config = dict(
    num_hidden_layers=8,
    hidden_size=160,
    num_attention_heads=5,
    num_key_value_heads=1,
    head_dim=32,
    intermediate_size=448,
    vocab_size=585,
    hidden_act='swiglu',
    norm='rmsnorm',
    norm_place='pre',
    norm_eps=1e-06,
    positions='rope',
    rope_theta=59200.0,
    rope_fraction=1.0,
    qk_norm=True,
    attn_scale=0.177,
    bias='none',
    tie_word_embeddings=False,
    parallel_block=False,
    init='uniform',
    init_std_qkv=0.0449,
    init_std_o=0.0449,
    init_std_up=0.0449,
    init_std_down=0.0,
    optimizer='adamw',
    learning_rate=0.00354,
    beta1=0.95,
    beta2=0.95,
    weight_decay=0.068,
    lr_head=0.0118,
    warmup_steps=247,
    schedule='wsd',
    decay_fraction=1.0,
    decay_shape='pow',
    final_lr_fraction=0.02,
    batch_tokens=32768,
    max_seq_len=512,
    doc_mask=False,
    train_tokens=147300000,
    max_steps=4496,
    dataset='wikipedia_en',
)
Each number is 500 + 25 x the weight over its row's rms, rounded and kept within 0 to 999. Layers, rows and columns count from 0. Numbers have three digits each. The size before them is the row's rms in percent of the matrix's.

# up: layer 4 MLP up, 448x160, rms 0.102, rows 61-89, columns 0-159
# down: layer 4 MLP down (transposed), 448x160, rms 0.094, rows 61-88, columns 0-159
# gate: layer 4 MLP gate, 448x160, rms 0.107, rows 62-89, columns 0-159
up61 099:484507518465531496550505495479490566492504526538514489491487460512467493498513484482525496464464486505463461538538443463483511509468535517504506478507512485507472457506521508505511556566511514517461469511477460518482534545495516510510478493507513507492468518455473511498471505510534501471478492491453482476500483522467502480488504524540451527498498504505530517506497484502487507523471485491521500553505462478450502509502545496463468474456511485518505498474461522534529483515467484
down61 102:521470487491503531493531510489510498490505537517485494534502475497517491492513510536458512515503552520497497550526540496517516525488556492493518525527529508527493520507487519519476481511512467480528523461458521530553491496499505530456534525534475563490517516551552518507486522546488485518464499512462510548511508505486545485492501505556477501482509513520494506503508486471546493501509461487525511519497529500504451537461531537517479525498507498509462540493523543500455465536514484
gate62 102:502478541501515493485509482534507473460477494508486476467492508523508437522550509517524492484522559462505518491474522481520526480498502525504501496534494488500545526520469525524501494501514519561483505479467475454505467490521511542493494499506481524512499500525502467509498507504510476490503456479545456499473479462503517508480476444492480447476482493468559481462480510486510484499517512506482515519508496478453507495546508455528521542513518458545529490495454527545503500522464464
up62 101:458485485491523468474535499499495477478499468499520499524497488476449490470503512512490447511497503468509518509449535535476514538490517508495460472488481485513518533478505475520498475471497525552458476477503510503495496449492494525536498526511476487533520460439493511505518460449459512496511525526512512542509524499492473505467482500496467550534521422492485506528480467489452510465514539533518491506518515511513489556525466481492518480521529463517503468468497488489482494483496524
down62 104:513473493492505483488505494504521463463553531488512511469541522502507530535462503499506500538532511507494453481507483520506496492523494504485522472488520492470511523508530525498494502499492454479514500470457507465532489526487498530461503547538531504489493543538516479520485465458465506528568443484512496496470508485508516534513460539477554513455529475512535543502509541503511474500511452497480507551548499505501525469514476508507497481486513538502493468473521501482516474532546513
gate63 098:511501508506504535487500531513473544551538486494566468484512510525520460492501516504495526489505478521509467480540486520513531503533514484476494549484458498503475483520514504490531435512489526481487486517543479482520511483477510473493519466528470510489497512486525486456533497499484524465452534500490522487512498476489441506449464549514489474454511493484441501510510499515497533476524517498480503518522542553540489497489441492503508486508484528504498508472520523553512480469526471
up63 100:470478500502501532495452504514545480497508467498498490484499522508467511487479479510508532498497488510518514493475494510499547501543521465507520510436450486488473524513548496478465491507527480462532510521530510506476476491548476448469537499509468481516532480507572497503509454477512513522516509462474530494517522498482522497499472481516443483496483490477480453521459521461478538508487516461470554509484518535514478513504470467451497473508474545523514507491505489486507483518453516
down63 099:475482523524486532519457508534498528519451493515490491471513529516489527480486485510496490504526478510470475484456521531542547526497483491523465498500470473557521526485477503495550499487513495497548494469462506531497476484513491465473501531508514524549508512519513518521493538464533517530538484528467486480464513488500496481520524484499487464520542526467532452513473507490517439513487489477498512543462532486482480473484538447541457490498479505527488515489489506466486497483531456
gate64 103:471472482524508470512486501508483515548475501506489497496511490488508531493487531516478513507509480523482530506482499503473495505449464487462469429503552516529490505532497541513490484544460536506473474503526479453514493446495477480484489553484483501467486540502473500490497520513537487470486453468485538480474508505540519481486485485479519525490484454510451441495486492512498532462505468506554484500523482512536485516501496529449495545467524492456517508503464504471498505458518497
up64 101:475493451506515493519503501471546488518507468457473484512487469503510543510481502472501505451494517503497525538539548459482492525508526516509546504510485532505509513522467465484544492503503496495451489465509537472459476520481523513487507479509486490487507458481469456503506535479511556513514494515527534496466567492500504469460554493533484489489509542488529483490525505512504508490507520523502460480454472507497520468487469518579476474484474500510506505529495495490478529545481516
down64 104:509484502493494507487510537506503521488540543493537464425512493454513489526544494492547492510471495441504444504489508494496530482525477491520501501550499494532490539488498485485486513492509451499494507522482476549530518517489524464464518470511527494486519505503493458498522518457584504521517476502457524541497466528496475505490516459503507500511487534492499464463469507474511505461487500545448483522488507525525491496473489485480494519500522534492487463450484516492515535515472486
gate65 100:513489557533538522534472531485561451478504526475497535486510519489486485496502474527485517516509562509559460497498500485532525529512536493506517517497465489504536455470515456470506509498505529505499517516524518467520468524479492518530507517525488491508514490491521532494487487479498522498501525480498541540494482481478498502482505505455544492463499487490537524445546501510491551517526518499496513543533483493472541512496503471480471473481483464512504541543510535501489547527510543
up65 103:484542516527511449472533524530521467489462532537477477525494491457493477448471469531540544470470497506514487493502524518498457496456494465483549567490486472474522495496504457491511500503492540535513493489504507464497519537522469511489514523520497504485476506514477498516517493492517506517471549549489523526482564506497535496489508542539520483484532495478481525500530501496521486489502509521503482482513531484472482456445466464530511487503497522518462468478539487506484496497536506
down65 104:533489511473507552515550490486526513504508518495499473524485532475482439454535498534528506495544516484494488494495462472506485499526510536503489479502467532532488464525507501515514494507494469497511496502523498474584512483490516474473538481528451532550518516523465508473471517505484522481476520456473495510493534521480491464528546540500533496472478476471528515576512491493478505485474485526520456496472512494517463527467517506485515486477513479471481531489477523492504507489540485
gate66 096:449467514469528473518505482519472525510540528484513535465472469507498508469468482487500536508520538510531496507458540482470525476513474480486483502456439497522506483526472542519483542473534457472510519516473489496508509481489508530524519515462492491535518514485520483467513495514493467491463538467568468509478505535540483495501470503510486483481521476487505488499451469433526501514505506514471460505521506494498519514483448497492547514501482541537514492481463509463491509497516490
up66 099:463480477519539479504489522534482493529495516466494511514500422517519511446525471539507505485506559528546482485454540508493487534488500512475501511449498508503484474453505521474499515477527485506525475493507543498504484466463489533490449515530528482492528541476498499517498496481511483491515533522464482477472490464483539507471521465504499490481506472509536529493472511479486510526507519501509518504518572494454467543533493472517523494478481514520524513477475499492488441469517526
down66 102:491528528495502508450504461505510494498535501469458514539525462536525533474518489500466488532471509509493523507503503495487518458526475482517515479518538458470524536433544494539519472534441504516497475510492505463459503488533487520538481476500499496494520509545510472523474461504529558513506497513488468512521506493524535478503526514506496542510496482526442515486503526482494557514507536519511515469507489471500514490558480487512490520469539521539451476496493489518492500521523481
gate67 105:516520515490523459501511533472516442536480516473468477489485480497521467483515506460520531507544548556491462553503509455477504496518516518522515526490472516512490512478473491507491481484488479509489486533492503495513525480493472564472466501482518514491446507464485528546506501510499506527481548526500484471482480503500442518518531483501494472504532488442508455478519505510499472490454538495528495499503477505480460468503466491472500530467515466572505500503532488498502512497482462
up67 103:495449496502511509509539493448503505511489526519487433464552541518484493540505511502487478513505512520518491524476484492488484490499481485498506519506468497480541530480469519493539485465512511493530543512471528502507540487520521467506468495454552531478565482530493489512495514472511496513536526524550496487497565435488473494500522473473523522518491549512486501485505484509504509483486472536513464462508497451488532519493532515497508481514495500441479494520518469506524530534481529
down67 105:497521482496490496530519518479513492504515484520504532532495473502500508488526500505467497451546491519497512479460503479501482516463534512476474495467509524493484438579493476465520523515498513491517511453538483511503474515530502541485495474511462517535479503480508566516545512496492521590475513484475559493491468483475548525508504493522483533493527488481544470482479512504482488486516482520481499497497535515477466503509466499460525495483550475510556483480531474519497505500506515
gate68 102:554496499531506483487496510502530523517521512519539535499504505508505494504473517497511496496504487501527496489519516484553446498448502515515462530506512494480529518545493500476509503499464521547477445512513447512519530458543503518493515514502471517488502487525511510471521526494461519510472523515502517518520489438529459496493516531529504505524541539484503548493541474503558477484511500539522489485470545492533533467457492459516506486484478498494457531453506544525481472529523476
up68 105:517498503490500497519480466507502489472475480475515484492517442516511508467491456485502495492490525501517550462522491504465513530520483498533547489477529438499414510459526529488480515474503482492517514489459515482483512519530505491531525498499483508456493474483551498514507464525512484489526514456497454525468463484498494504523470537512484490511485484472532495493516512481486524550479512525506505512534490463498557483483559518464501476491524486542527543470468521524540487520526491
down68 109:487488493500495539517509540538563462517516476502535511562497508507485548517496518493485453473527536504526514499509518503500459498428444509543480472496499527484524475491486492491535458504501499524499519482552486537518493510452520434518506477502473470522515504486497529510481495519480514514484514480500481478525481485457511508490492550486499471491500476464519489503473516532506445530502512480514490518501540495503464502478480486507478474461486495531517487513441446499520526484509527
gate69 092:491532493479483470475458490528515467517451547502518516502497476549500494468498491486486508533473480522487487473478487445538509513484480478499501526528471443508530530486505486448519514474501468545477485506488494465552494438516528522486505502525451476472476526501479467513465518478569489492507497538537523486524472470488505451496540484504471497537546490499498466482513469517528481505534507472472490475503509528484503465523503543504525502508478511493467506468499508503493491520538494
up69 096:462498524528503474475508476506534504467468471520506499525483512508557520537461520494493461519514490454506535515504513501534497504491517541450551535493461426469478491511457494531478511503495512501501491481490483485507526521500494494511510533553477474542480525504494526508542492529496520504513449538489503490500494516474534500539496482534457505531553540471446482478469519511527470492501487487529458515477492536491478470503490497512486510541513501506462471460510483478491494471532496
down69 096:489494528500478495516508499525538502515507516479479480488508499499471505513510516500533523528508511505472479520428510519499488546498471473486514525502565526507490483508530513506514574492505500506457505504545481497510484463511558499522488476501517539521463520521486496504508511530471521495475554456528505488510514550506497499530452496519498517475475509543533482483510508506500505567501493488501531491518507492514460512553490493521459499474471533468517466523520517462488475576478460
gate70 101:500512491476500519501480513505501515477553518503516534485489545491485463466517467571548485491505486505505533518503490505537485519496478477482474460499489471467475465441492486476464496486522517504491492543491535477540535488518455502501477520483500478519501504441461457466494504472521488475472564477518504507488448492504503540492518507485536483508534528483464499487523500501553476501481488518545484523514480503477494518515505495499480463440507509540510516460487537508517499523500452
up70 101:484462517493523496492518500553461512508518479526468505518502516466532525473515460538512514477516497473503503478503547511537503479483496469462544514519517498481476514528495514533491545502539476523497467495473517502504471468524495488503502492514448504514531481486519462502491474488479529508499525493528516514453514506543523525505544477540471488459446479471479533468517518442469475531488462487518494523461473512478503536497455470467494517475539497492534457474522482514459512524535498
down70 095:510479524498471495475538519517530466517486495510516480486464505509468517499468546492525470490483481480525481478572505550487524492490459505506526454483498459515500497481523516529493456480540545542497536462480495477497466438486535476513505495481545517477507496551544525496491500499515519458538506518479516468479539477495454462472507487493490537515522511524498479510525473508505513536482528512514501466512449493447488495523457519478492513527491510509482508503536478490466475524488490
gate71 093:484503516569508506499488498477492458501493519485522547523484495484521540497489506482473510493508514494545472537506491438549480514521506510472457518494482499468544475520489505497434519497478487514540513505500474476495488535493446521491468485520510483500481536530509514537503494481501470510532489489497522551479502527526508526495499573514476483477536488463506464499552503560522506521456505533486505489504539512471465462505483494474516512496468500537513522526532468506496473526513531
up71 099:460519485524529482471490471489448499499501500523472550515464477534529513457507515504511480493463463486495488502500499448513504487472482494485478553480482453484519468535504505503474505476492498527493484543476502477475540526487448496482519543487516530507454475499519455507483501490480495479489477445504478499480511534499549498492512512555497505472483499499497501496509501476520473487505545530540491512473478532449489478462437486482515501470483532513570519511489455490518491511525519
down71 098:531470498492501499493512525499476513503497468482567514514525447471508540501489492519496463508516497472455485470511467468529482519538496522525467477490487519506495470482532508484542516518451503520514496520507505474552482545556487511459472464513519506496556468522516485504553504485504513486518498508487517533478518494514481535469487515491501492473514468522514512455542496539483475545466504500516480484518510484533490441521492474518508511526470535466472485523542479462520456502488531
gate72 099:495506525455517496552539459489511520524525509489540513471523524489488454495505513524505530502490536490513545455480485481545488491471521489428477472507491479498506510519455457501514521511512462506490536490505474496502493498516467549513480498459508478477452463479511497474524498495507527449517520482494490488500496484504490503498517503506541429473541503453509523461495464485476500530483534521485519511489482447490501538527487479519509487484482524493458534485490445491473464511471524
up72 098:501541505504506470466505506497512488494521510450452510535480497461526477484510553457478484508465469506523528464528501496490539506508538526533519479503480481466496507509527505476489546505495537512436475519507514503497503485449539499472503465496474532509479528495509506528504504522499480482472517499517464489524495512489526451484500467492487472501514517489503461543533489512558527446486476524513506518497488509492467496484529518505479479546489539468503512527474459501523579534543510
down72 097:501539534472516523485502460499530460539509503508533501490506479498554473452509485498503508457466481490472468536513479504505514547503501452552476507502473493465517506477510476508527517532492494511552533520498457484483513482456516500498528482495509495474495512497469510516479542483458475501514543534502500456508497498477522518488469491491458481516525511491522564484494507513464477507514485534582490478494496489539523522465518504451501465498496460493510488496481474489522527541498454
gate73 093:467492494507504493482535470539483496527542486468534533500495525472474506475534538534492497508524477553529489552503496497512495499508517528519550529496464506483508468490488514481506525494448468496523504458500479535550555478497504500503507439503483461468507522457463496549470498530480526515478488548448531473487499472472498547525504499504512490514490507466492470499505486483488488530517523448494505490470481534539509513510477477500457519499503512504496526539501517512518538458498539
up73 094:481466488480550494484515531467505465490520542480450538508511492523501499524494484488507533523519499493512493525525538482473518466522509509511513493533521488527502502504482518500459499485502524507524491496470469512479537490527508530490560513489522521525490493489466460496531461477487487459524480477517488481483480544571479468508489525526506523522443516469484520499523521543495535455479478532543465504513502482481480504529487511504533517464460540513561473529513481506533481509546535
down73 094:486534533495464507501529502485504491522514521519487504499504524528513514500504527518549498552453470500497514539436465463444495499477475480481527525490483499507483503497531475517517497471524509523526463493495550502534498494459562465513520542528545491457524512505512479458498453510505516489481525544521528524494501501485500485489486458454503511488511496549489489470496504500507475518463545490483471492471507496502501485516541494503501526544519475478455440514483493483454512484527468
gate74 106:481493500484490501507528489511532525531492497466497539466489494487510455484447524487517480529478469532479529493496480488492466503482505543467484483536499509481528535519474535513504511546529484484477487492505459548515492523480476465480489459499526534508488504522541490475482516480499527509499480528470537500507472534538560523521495509546455448509513504508543474509526489506517509513469482481435539516502477505470481532514505483521449544534481523529525500525514471512474494500532545
up74 100:482477491499477520549493479545553488524565502518459554485500546437495482496531529500501505503469539509518545506456505457463517537461500457511486474509495503481477492476481505496487509502486443504483505486503490523505520511469429484534463477517534457501531533511515484550482459471507523512514507517477520501507532517507503524511542519488491513488533540512503503472494477504510515529489508529480539504511536487485515527497458516525522481460503481489503505481493519500497534534515524
down74 098:503511498464511478477455520490500488451528520515522505529497505533481511491524490550505472475497497502523535474477470532512508462521518506544568462488475467519483462553508522515498509523480520509502522504493477457502502503497489533486513475511489508484519501490481526503488447514515481552523551521522482466543516468528523465496531504478458523538522477517492497464497497475508529553534443493493528515506506505513523504523521529486493502552527472487537509517504480520567507545499496
gate75 097:567519547510541475490494464535554492485494525517543470509492512504487517476509504488525492535516494474540480480460451533495480535526515497466514527502429515470494523477509493517529475496491498475540518507492505551551485502488481498497482508490508483507487481500487509520501499527502482480525493538534545498484534465466541470486481474528524431454516497477515513469532502513517509488487512498507482496531566496490482467512509474475475485498477493537473502475497464502474504464477531
up75 101:526522488516518489517481473498519498482496528473526480509455515540476496536500554520493493541511509462516476516469454513475527496515552503511459513482528499509460458525509545524471424462502461515508529498474474550471475500520488473494510473489500487525525501501542522459490485527517530514517519525521498505521488509500486531496471487487487499489480518483501502468541527489476499484476526489463507520529500458505481506524490486468502471483456432555525553522504492508543499498466506
down75 100:500485470497519534532522485485493527479443505497463498522439506501460498507499501496485502455497478529519526534483491475446522518521486515522537484499488495509463512498506476522542487507493452497473504465501517466504498515453487491514495459498492460500485478455490535494543516488481481483579507470457511512493502491446524501514525497515479527528516502474490495476480482484508467517508519507502509534511509499486472495535530506529471459442503484466564497489554520463525488545501530
gate76 091:483509468519492514513452458455519503510523519491500522452463499539480491488498445539498508512470503496470496481495517550519480446483498496463523502489482505507467511531447518521471488503508518485464482508503554494532523482547503509530465504467489533516475454542500496447556481485533511486512504519499527547527524450502471481474508519532483477488496523456511481506497447534521480497524489484472459497514523516505439480494490492511511520504488494484482494496553494482505502530527490
up76 096:499520454493489496456521534483535482502488491499495469506514506509508498452518501423506520461523532517471515483496495530500503463535539511505541508526473460491522497495501511476492500547505512513496464531473492528518489500504524497457531528541454487506473484499499471479469559468489481490486518491466489445485516521529499525478456479513478503478511524499490497479492502499512453469490518501496529512490475510467523441536498543507464522565468534497519507486450492482512487442495519
down76 099:515517468518522514467517507501525479504475500475510515475504531477522531514506519472450495495491509527503525534473511446482476456498490490517524508498507504494537511509478514466534479507510498457418540528488541526535529558484519478531524508494488532540578543520509487513492497507502494534464529470500501511495495538493518523446460536504475493495500521489484511515480504511497480493485512440484482527451460491522487501475516513495479495510499530459501505504491436465472499474483506
gate77 093:556504504521447447492502523507516502513452472469476509501495490510471484477515504473492477517491481518455467517496507483479537497507508489488502503502515493549541534535523510533540470483443554534472514458509520513538498524489515541474519500555519538510512490470506474511472490553486508502488488527543499506538507507536481500520519499505520481531567504528495500508505512505488490500479475519468482541489510514541523471439502498512454519534488497551494495522483488472513501530471521
up77 094:527481499474488472514541500489504532491520537517508497492480495510503514525468545551484508485517443433532500501515500509541501483503523514498488492513530524464529507525482475521462502501509454523533488506535481503506464511504510492492505466492511494502475516487479455484475504513521489449509492519480510500488522532484473507525461506494438451523431462499500472535523487500532486488446477492553479467488500489484511534498477514499497447471514476474475540534438514515518515474517477
down77 098:509503537543497511533518497522491522511527497507543500445475477488526486500497501500512470512494493519467430487506438497524478537524515522444512516494503575528503513489497470503443497483547508495537475461509517483504479493548543492458480532526498496505475476452518494499505508487487512522470509489483503473471455474503543483535533455492496522483478542492535470505531510476520528478480521466504541502491466505486496494490489520488544493504508531479517540505524487511525466508465494
gate78 096:499461491506474495506447514523482497506483453489566474486500491494509525493545458514440503558531460496496451518512522472480499504483479444467534487461492508507486541552499493483509496504506517528505513517548460524503486501505521482493464509508476494490459484527513503489500516517576504533471489539529524513492511499528528487523506492505433476507471516484494462499482512483488512520511505551468464533514492485532457494499522473506484497514523534492469504514489471489531483523533498
up78 101:549550479471523493508506507487492485507491494521529494520540482495499506521521540470489552504501513469541476503480496527498498572540502477509499487489520513473489506504558528483493495510515497544504541489488482514481481507520510474525484493483468502457479480499498474461484509468527527495528518481475539537493513495490500507473570559523460485447506511537508501544463469493473539533549469506475523522500497504519505539490479501464501534527536557478508486501467498515490479528496512
down78 099:485482528562528509459499540505485491446505497464521485526514491544485504505498494491510498506524534497479476503494492472518497514505523517483508517560547454505503523554524506502471509507515479498504514530559493522498490502491519541518508479486473547478445504484469516483485482473494456504488510426509513520482486445522514507486520520479491505516484500487528497546499510533507489503462498540496518512481465525434483458554494529500530523521491488532482523512532514468481473449489508
gate79 100:508473495456516503498493516469526519460531497483536505487517504496498496508497493499500552512491501510521516490514481526462507537496499465496478493465497500467529495511491519485531518493470535500479486506540525550546475490458487479504472531507443482476444480473519457506525531519534531486476513533482560525462496502518509520524512501502544473510469439477522486508542502463463499538545529531526529542478481483513508509521469485517478476477525481459525518484478522473531449494491508
up79 099:511490489517524533465470522510459467527530476486515509505511536462515496479519500481497522459472468491491499467457526546456516505486517446481517458543473496520503492541455511524527486532462505494509485510527529482496497501515467505468515504463446494518468494456522484471524485522490514486465506514477549499454485513485514538513542466499510492534503456465467455535494503504507474489523534467529500505482524526509554509509522521507497472510499514512491532469511493539462455491470489
down79 095:512486506463522536511475507476498492441458463498476483526484477556480487478519504517454491482473526492510510504495557511489508520522539494482523451479515473486523497524542506501500491493514496487498519461509534489464464479503457490491510484528449467484510513476480490511489506529476479493466509509486473494481531468507521446522499493521518470512560471478512486524488458501524500489489486485558545503526527515522504539511440530492465493470554497506469555545499507509532497502519512
gate80 095:479509552534503495510516476511587490530517495493519546464490484493538526447509443512512481484521531476501470513465481475528525498480522513486448515464531482537494458498481485479536511495531487520508490509505517546488525490492549444507487502528469552527485504523527515489496518490485523511545546499480512505500474504494531514508535538509471488482528497501510530493484512492507469530486472462503514447515471501510494509515483508541488500487468486494474543475515563495496514487476499
up80 099:511505513461532525458467437477482498480506491504471497510502501470473495484496517463466425537466479486475512501472443510539507433515480523468492518481472500499503498552502482510514517471510502493522537488504487478488488457541523475508522454544497504480513503490479471503516477511528557520541508520488501488514521541503474490492489526493501483544522521500525480500495445491455533486536549467510529459508518477486493452495476502498505498496507488532484468495517472486492517509511547
down80 103:559508510513460444541505516527492522507503516503481530576482468531521522505486484446545492470497527511521518470491497508501457494488482519477496486521457498493464453515480474525495530477512499526507517488455496493473465498460508482478504513549523499498492506499498547503488513458518539546491490455532515507504509485479463512510475482499475472486502473504494493485529486471522457499507497489446458491464477523536478479519539492492492491474461466516532448512496492486491475451488485
gate81 099:506513493513502493537484518503544471513522496463515487473535509542529470444511504541494504467489475494509488542515533476528547521503490520473518501473476484535533519472498527493484467491488541521500482541540491519494487466523525453500506483545489487514476486520536535511461501493505524548496534531527489475472525466524517487532518470551454474561467451494504479530520463524504467521493495506484530509446502523486490494494464511493479493525494541508489532494449497502501531492495496
up81 098:503487471468504508473503465517478486472462496502506478504512513510507510475500499492526478488484449537498548468493471540457536487457475494486516511482511492475493474495512506503457476480476495501485529474494479488459518495515496491491469521527493491535448445498489491510506455521535481501530473500481529513481487509525550492531486511564506497492498460489462479528549516497519529469463500465465463523537500511526489512562496460450532560475484500457494481484516467527495512476503533
down81 098:451537454495467468546499513486528519519498463467489494494463486518480504526497528499479514516465529508481528525503503526479503515500512454505532473494531474433467469524497528505516488497494507498472526499479527500487538469494503437519445511515466498526469494481561452548467527478508500481509480488503528530477477490460504476511504486523489542523492498515453459508504504527507465508522510502493502475459511501498537505519519469509505531480474452500502511496492544451504528508474546
gate82 097:506459550498488546555522487493495510506482455498493508465512543524530488510553482498531507519452521488535506517454507477467500473506479427523532547491482496539477455489470511482483556512468502495502518490480513543518504553508506475506547515479481519481499488523497474505481505534513528505487461450520486510474515520530501533572514519516513474486475523502493525500511465494529492489528539518500491541466479494501503503482463497487520495498478480471508453492499499515476497529487484
up82 099:563474493537475526543508498494532520508496503463489475487489447498520500491509482508487483532511458486487516519480500499506517496481474542504421466516521534529525484487500491520463473498485531543483484497507494467498504494468540474485490525515507502478518516512472528458472487478480512513527505506559516498532486509506493500490491537478483494543518505530521540518479466475432549528496463551537552495489466486513522453521461529506490545487520528498522499522499509512514521485474493
down82 096:477518501476490464457462476525492530491547482545515470507513474455482451514490487513524540469509506501542481482526472509517529509496465502496488518487483509552493530512513530457504498501476506463532474520512491483526492514486476558514475525500464487505472485451433502547520498481503534482477468492485546453528515522506506488499499511471474538497500542489507488485493481512464491513487464483490500531494523453510493469519509497524460493492503464511523473452528482485430495508509474
gate83 095:518518539469469465528490492500484489546475513474514451511482506515516473467509536489493514491505510534503483551523510471551519484542521448455501460495476522507490494463470509529478467529484512491517493518525484491515545479466501506527491466513506483464501540492544554496527495521477468515493498510508485485529454515499516543514495501502493483567511448474433454494489509493482526482484492487505500455480529514496519498460519523505496543515466461528501538498497508484522479474475501
up83 096:506490549529515464508483491491519459551522496491496456505523483543541518475469490484509479504513538471492502501474503484501493508486524532477513511487518479516491535496541486524498467504522499513455505478558492490460481472490481495516414514559545486493532452540489531526530471494494482488541499487550523456514499460495507510490500509494502548493513464506492488503499525501522475545492491453496512494488522520562485484498455496476475474522504537494530494480483479469465484519492494
down83 098:494514499539518479455531486548537504493483483481502486504486478506469508499460504522515552556524543459485542493522498471493493499529522484535497484500516534495516534440469501531509512451493510523517507526537484500540533506506507516483493508537489526555477500513461504529533485459536506466503449500526463492505475537534521496494501514528514526481499548514494527489537524469536481519519470510504481504449490468519492522533462502520528544531485475488509460484504468492536503507515499
gate84 097:511522495464468513496496484501528483562527548493499509446506526548542517462469498493534493506502523460535461496452504508510482505530546491475528485493505528481509520472484484523473480492489505550495513504486448561502542497518489450492471479533498462512493499494521521516509542513461511500491499509499487528507509508506513517482501497519449513492515495462497526540492509494471443519485500502444515531541505479491493506474462486504540489493534501559544524464536501529482505515507520
up84 098:490520501539512489503499459503474490497521501508531472507505514525483564522502518529482509506488488484525489485436450508510470495475484517550490507459469466531514532515503473491502527477496527518478504467466483490501494498523478491463538531483478452488493464526516498502549544472528494473493501520509507547487517466459480495489438465543558495515470490439479528499483486499475497465484510529523469522522516454497536517509499507466531509499513488521485486486496476527545493479457474
down84 100:522500475504463513495488484495497483511460483501472490526483493458441535525519521481469520503512522538489528501484472512516499484523521521494479527530469501528462504518477480498493471474503532519507493445525498510483492481538525545477522510499483521529492479534521515514514456490469534458502498520483476429460490483504495478482546488531504484467487461487506527491498480543512452526473530491532492484481542529539500501445492506496500516507527432516564505501510495507477477444490520
gate85 095:489539500505512506475521505495483503506473489514492523504503460544545492535533478452503462501558531493491469498531494468539546446480508482491472535442497540526526475483461509521465528518508531511479487497501508511494465502505486482450439510470500508486484537503510469527495475510497502470488481482486503473479507523481511536499507487473475469497483546471513469514505444498433502478473478466530505506497492522497470490444456453498538493500503509482487494506479456527481496494474495
up85 094:519503502464497536532494499472499502454469468532504520538546499476495506484515473465490444496488459525470486481487516544472527525525445479515484544491479475467459466485483491524503498474501509534517493515553466496512512487490555463503471535527470481485488558547519469461541518482498493495510493535502527526524519495468536478473533489496501498458479562480511471511487516523519501542523520467508496495514511502489506482499506513488468482492543476496531461513499536484486503500529524
down85 090:577489480500498524532507516499478500493476492507529496441538538478489442494514505522481519526500450478481494502508505507476503508516489492476501473522487499510521527488534444496516546483491486513500555455490548517561538502500492504496544516500515510531463482508484489511544496481467514533525474495437482501502484505492509487494508546457553511493505490491481497495512557538507455490509508484453536503533517475515472474475497533463481473476521498508502523488530508531481535491522497
gate86 091:512492519575501480502512512474481493477588501551532494481494475517501527510483496490502487506499463486505528496504497516510502524479481525460480508534520548455506512487484458514537515502504530482516473526512521461493537494459467509489480484535518489458520483519501515540514505522501518503467502523519548505473519461532472429537477492532499496459491475485505486460478507532498519483468488509468483503507446517533528486529484479525509507491512483466504550485503493494503522500527439
up86 099:498478503551510528496512490503486482478472523491517460528480544514515529438500472520518486507513450481536494502492473534525522486523538487512512500526481474507518515526500502494481469479495499507506451517463523486518535488546518478552558494477483487556482556503496502492543487513530513516469512495430505468514499481479490477520518553507508496496540505475488529501493494506466469497534521479508498511511571534470494499463497482494529514527479531490534476464517493488510477461474468
down86 101:498528485500518475494473521510463529539502521491505456469504498487500443541471507496502515540511483521527516487516505457515503485525501546500491493484536514498504502461472524522560504550507481515506507461513497509463496543456487488527493501499456524499511482503513511497450522489462494476487522501560483472521565480479482440481512496486528485499462493506537514543512480484495495554500489536574534520481493499529488476468491470480505487507522493543485468495461495523466509508481489
gate87 096:539560492527470504503516460440523502506514474523512493478490499523527473504439497451479494506546503498487501505523451499468485534492506558471504504522498512486489486481500506496507495475503482515484494523484542505516518504506504449489507496488501480537523473478506496480509502494551460487507506518553502512500474508502510470497509507502487492511474535506538486485459519539497488531554496490518509537513464487476582507532499519506421474493491519506575492477500508495510479485447489
up87 094:521511486508487482495537493495485506502505492478511472513510526497475496452502484507473491491513470522491492478478497523496516491508477502502501534471483511474466491508502473483502535494490534475522492494484545528535504428502515490439517497485528510546530540474512485568487521542487504494490505478530506454457542517494467498499476460505538504479479505509604500475495543537512479519536481448535488494505501515516491487522517561510501521498493506453502502486535509473502550462487499
down87 097:485497552474519503508481507484509523469517522520487480448501509529492476500485478466518516486510480528507465486508498486509491490506534481495506553472552492549532470474537492490552477510518514520516502531479489510566502518499488494523480490533491519460505460506534535488506537473483509504470498525522535516513520461482536474511524495473461457499518514501485483488524514435504553487498445499496527541494537496506483515498489501482511515452485494557538550543501495526518526531534496
gate88 108:534517501518518510543537519517493529498491474448497490496533525535529506491506465503476534493492479535539528488486522520513485493497468509501538523522504515465504452469473521461484495517526516511520538506515495524528505543492507512510491521486520538520473522512522474510463546525534518470473540514507480473499498525513496483518498474527461436441534495472496496522491478508530498488542519520522507550495460472505496472507507508475513538494435543484498510473489528533452531473534533
up88 102:490422525477472501465475527553532546478504495521499521521475541486491526503432485470531498516495491496485501483494542553496469532509512488517505464475504510511493517506501485476534528530481477503533505504458471483435493513484503527502504530471521501477529439514471501508500514507482518521516514487512500523488466464516479468504515487561518552504495463492490523482573545481492479488483487463482475495510546462495524529516515461494500516492517510489515484526504477501522483493485494
down88 103:482516477530516543493543463505501474525528468532503482479518512484542524512532476498463474511512520503498527489501457500482501545467463498510504479552519529488502522513497471537504535458533491495493472496505482449457451539496495467498498484539519506539493530463523510532468470514500511466481489478535510481506519509485535519489494547491517520483513517483536464577518518507484548473493498515509483511535517516491513507469479466490504464464486488518529499504540541509445479509485529
gate89 106:486533512487491477530468482494492496496547533515515533461504493494491498508439545501451511498486546494484463524459521470514511486514501527518494505461487491518485492494482482514550530513549478527487509494452513497516552499514503488532514506488514492484524483505518500433473510518471512441511525457460507495489496489504486523442462491502493481502474465492514518509470484469486506484518471495477492499511502509490488543498498531488418510447505486513503513539516463518507474474468565
up89 099:504506472467447489480491505513510500473463527510518478517476547477493520526450520493491468495519525502474510511540467495527502521540511468470510484512477515521531499520499509563495474497485497463500506524506490495454489520519486520492504513501493527512459470512492506502488459495500522488475436507475536504536465527505439484521501518482492517497545488499529510462503476485473520498482482471503532465519515494440437507489499559499486460507521472511559515487533477439521479531487478